Part of a small language model's weights.
Architecture: LayerNorm before each block, learned positions, biases, tied embeddings.
Training: a variant of SOAP for these matrices, 156M tokens, 4773 steps.
Each number is 128 + 24 x the weight over its row's rms, rounded and kept within 0 to 255. Layers, rows and columns count from 0. The size above them is the row's rms in percent of the matrix's.

# layer 5 MLP down (transposed), 384x96, rms 0.32, rows 367-383, columns 0-47
size [107 106  94 104  98  88 108  98  98 124 104  90  77 104  89  96  99]
[[104 113 111 142 119 150 168 112  63 103 135 145 109 139 141  76 138 153 134 161  98 156 121 139 134 120 132 137 115 130 113  71 119 114 127 145 138 196 116 123  98 126 122  93 112 115 118 155]
 [131 118 148 114 143 139 140 128 150 156 113 134 122 134 124  97 129 115 121  92 154 102 152 143 157 132 100 102 139 137  99 115 110 168 144 117 124 103 120 185 126 124 108 122 144  87 177 138]
 [123 151  99 104 137 124 121 110  86 150 137  90 144 156 174 138 152 133 111 121 120 163 121 117 103 136 142 103 159 115 145 155 112 151 150 173 128  98 163 126 111 142 119 136 126  93 170 132]
 [149 124 139 145 122 160 147 147 121 129 119 133 137  94 120 145 134  91  85 126 157 141  82 152 134  82 124  97 191 126 127 112 125  95 147 146 152 171 138 183 133 128 105 127 131 151 168 136]
 [134 133 144 134 157 124 133 113 123 124 161 124 137 122 160 164 138  59 153 145 176 178 123 104 151 122 159 108 115 130 126  93 109 162 165 125 132 107 139  94 119 174 132 134 141 149  70 143]
 [149 134 148 148 146 148 128 141 157 140 160 152 115 110 130 161 136 142 123 101 144 115 190 124 128 148  99 122 152 120 108 151 145  95  82 135 133 144  85  77 153 141 131 135 171 148 103 153]
 [160 143 138 143 151 129 119 140  68 154 145 142 124  95 147  86 127 152 159 139 151  85 134 127 107  83 140 159 106 154 148 111 124 128 125 119 148 165 115 183 104  81 127 172 158 112 114 135]
 [ 87 182 140 140 140 131 193 161 108 141 126 111 123 175 118 126 135 158  85 105 114 141 158 123 123 117 118 105 145 137  94 174 120 146 106 160 160 143 144  79 123 114 130 105 139 113 142 128]
 [125 111 143 135 156 103 105 124 117 166 101 162 173 136 160 121 112 171 114 102 105 113  95  78 125 184 111 135  93  75 130  98 136 134 125 131  82 151 128  87 148 141 120 132  78 145 122 109]
 [105 132  96 115 115 130 113 120 109 118 163  99 101 148 167 173 115 131 125 109  98 116 110 123 127 123 140 144 127 166 130 111 133 124 110 135 146 154 133 155  96 164 148 110 139 131 136 117]
 [122 114  83 105 133 119 121 142 154 172  94 113 134 143 130 132  96 119 145 142 145 139 138 132 154 167 140 129 135 114 115 126 137 126 143 149 127 122 106 123 110 160 153 114 120  83 148 148]
 [118 120 136 128  71 114 132 119 156 103 144 122  96 169 144 110 141 155 102 153 102 148 127  89 105 137 134  98 134 109 127 129 104 113 113 152  89 148 139  91  88 133 128  93 133 125 157 136]
 [171 136 128 141 150 115  88 113 125 163 138 174 113 130 132 142  62 175 129 176 106 142 127 120 101 112 109 119 141 157 155 141 131 135 133 143  94 121 129 121 131 125 133 113 125 124 124 125]
 [166  97 113 156 100 130 122 141 141 122  99 137 131 141 126 169 113 147 116 143 180 118  92 131 138 115 114 130 121 103 135  88 121  97 100 153 146  97 148 167  98  78 119 102  86 109 137 151]
 [115 140 120 111  99 158  97  77 143 143  89 111 145 167 151 122 111  87  91 132 172 124 133 169 171  83 150 118 131  87 121 109 105 102 133  99 129 153 141 129 102 184 147 162 162 119 128 136]
 [162 119 131 173 132 123 124 132 118 107 142 134 146 136 112 132  55  89 138 119 137 156 124 125 127 130 168 136 162 138 144 133 103 175  87 171 144 114 101 122 144 135 124 126 181 104 145 119]
 [100 177 106 120 130 162 185 154 157 110 123 159 118 127 124 165 122 107 101 111 122 129 135 144 106 136 160 167 119  81  69 166  87 108 126 130 126 143 108 122 158 152 164 150 112 171 148 123]]
# layer 5 MLP up, 384x96, rms 0.33, rows 368-383, columns 0-47
size [106  95 104  99  92 103  96  98 108  98 106  89 111  99  87 108]
[[124 106 119 116 148 153 150 174 152 142 142 184 106 116 142 141 155 168 115 130  96  91 140 134 147  81 101 115 128  95 142 159 141  97 169 112 121 117 158 191 130 122  94  95  99 112  88  92]
 [ 97 124 142 113 146 138 148 137 101 145 145 117 114 161 110 136 119 125 106 134 100 143 164 144 103 120 156 165 148 122 118 121  92  99 114 151 121 143  92 138 149 109 147 147 158 194  97 126]
 [ 76  96 129  93 152 135 103 161 146 141 138  84 100 116 150 139 104 108 122 112 114 106 144 101 127 132 142 149 133 134 142 166 115 109 121 131 123 175 186 152 128 101 127 105 124 173 127 157]
 [126 158 128 129  95 137 147 129 152 145 131 115 133 137 112 141 144 157 167 124  98 104 116 138 101  78 107 137 116  86 162 120 114 104 143 117 138  89 124  86 124 150 111 136 100 154 150 100]
 [120 117 114 134 146  86  99 121 124 123 126 123 108 116 118 123  93 116  95 124 113 110 108 137 139  92 123 179 190 127 157 128 138 136 100 120  89 128 168 123 149 139 138 153 112 141 102  89]
 [114 100 120 127 165 115 152 136 138 114 143 141 140 129 127 114 164 114  81 178 138 121 112 165  93 131  76 141 151 161 138 116 114 152 140 123 143  96 108 100 182 152 136 112 106 112  98  96]
 [134 107 122 162 114 167 144 101 113 132 125 136  93 118  97 149 105 107 152 144 141 104  94  96 107 123 132 130 113 133 107 184 135 112 149 135 127 152 110 122 142  71 152 170 120 130 111 151]
 [136 121 149 152 104 128 130 126 101  85 131 112 146 128 116 172 140 156 117 125  78  99  96  89 101 143 103  92 107 152 130  94 105 161 147 149 122 126 142 130  91 128 119 105 124 132 140 104]
 [ 96 158 116  81 134 142 122 114 107 136 154 127 101 169 149 143 119 149  92  86 125  88  67 130 132 165 164 137 130 167 174  93 146 154 108  76 159 118 110 152  96 119 160 102 155 128 120 145]
 [102 111 136 132 178 101 133 137 153 151 157 112 123 138 137 135 174 110  81 116 153 120 132  92 143 104 146 106 162 115 148 146 126  90 126 151 134 137 149 119  84 142 114 160 141 174 116 108]
 [143  82 112 102 123 156 110 146  80 126 162 130 147 128 113 137 148 102 147  76 101 102 114 140 136 142 114 103 149 177 141  87 139 157 125 113 177 136 104 147 130 141 132 110 107 131 107 165]
 [134 116 139  88  84 134 126 118  96 131 133  90 123 126 100 149 170 118 101  93 126 121 138 127 120 176 139 153 110  80 120 104 122 115 110 109 111 108 134 115 118 155  99 161 132 152 127 176]
 [117 116 151 107 115 143 125  78 124 101 125  86 134 124 113 144 119 110 105 115 116 139 173 126 130 125  81 117 101 107 144 130 141 156 108  80 122 161 126 119 137 142 126 112 133 121 143 122]
 [149 139 116 106 155  98 146 163 117 139  80  89 156 100 124 115 120 136 103 186 131 104 145 125 143 146 128 149  98 116  97 137 134 163 118 149 114 127 162 160 119 147 111 158 134 140 138 124]
 [125 123  84 153 150 126 159 102  93 161 108 134 124 112 132 106 147 105 121 125 103 108 137 133 111 118 108 130 128 100 112 115 157 126 128 163 129 130 118 148 140 114 117 142  89 125 111 116]
 [117  75 155 139 125 160 145 123 131 160  64 114 133 149 120  97  76 160  85 158 107 104 168 140 143 107 103 111 134 101 138 131 127 178 121 116 125 150 147 113 133 125 147 112 101 121 173  92]]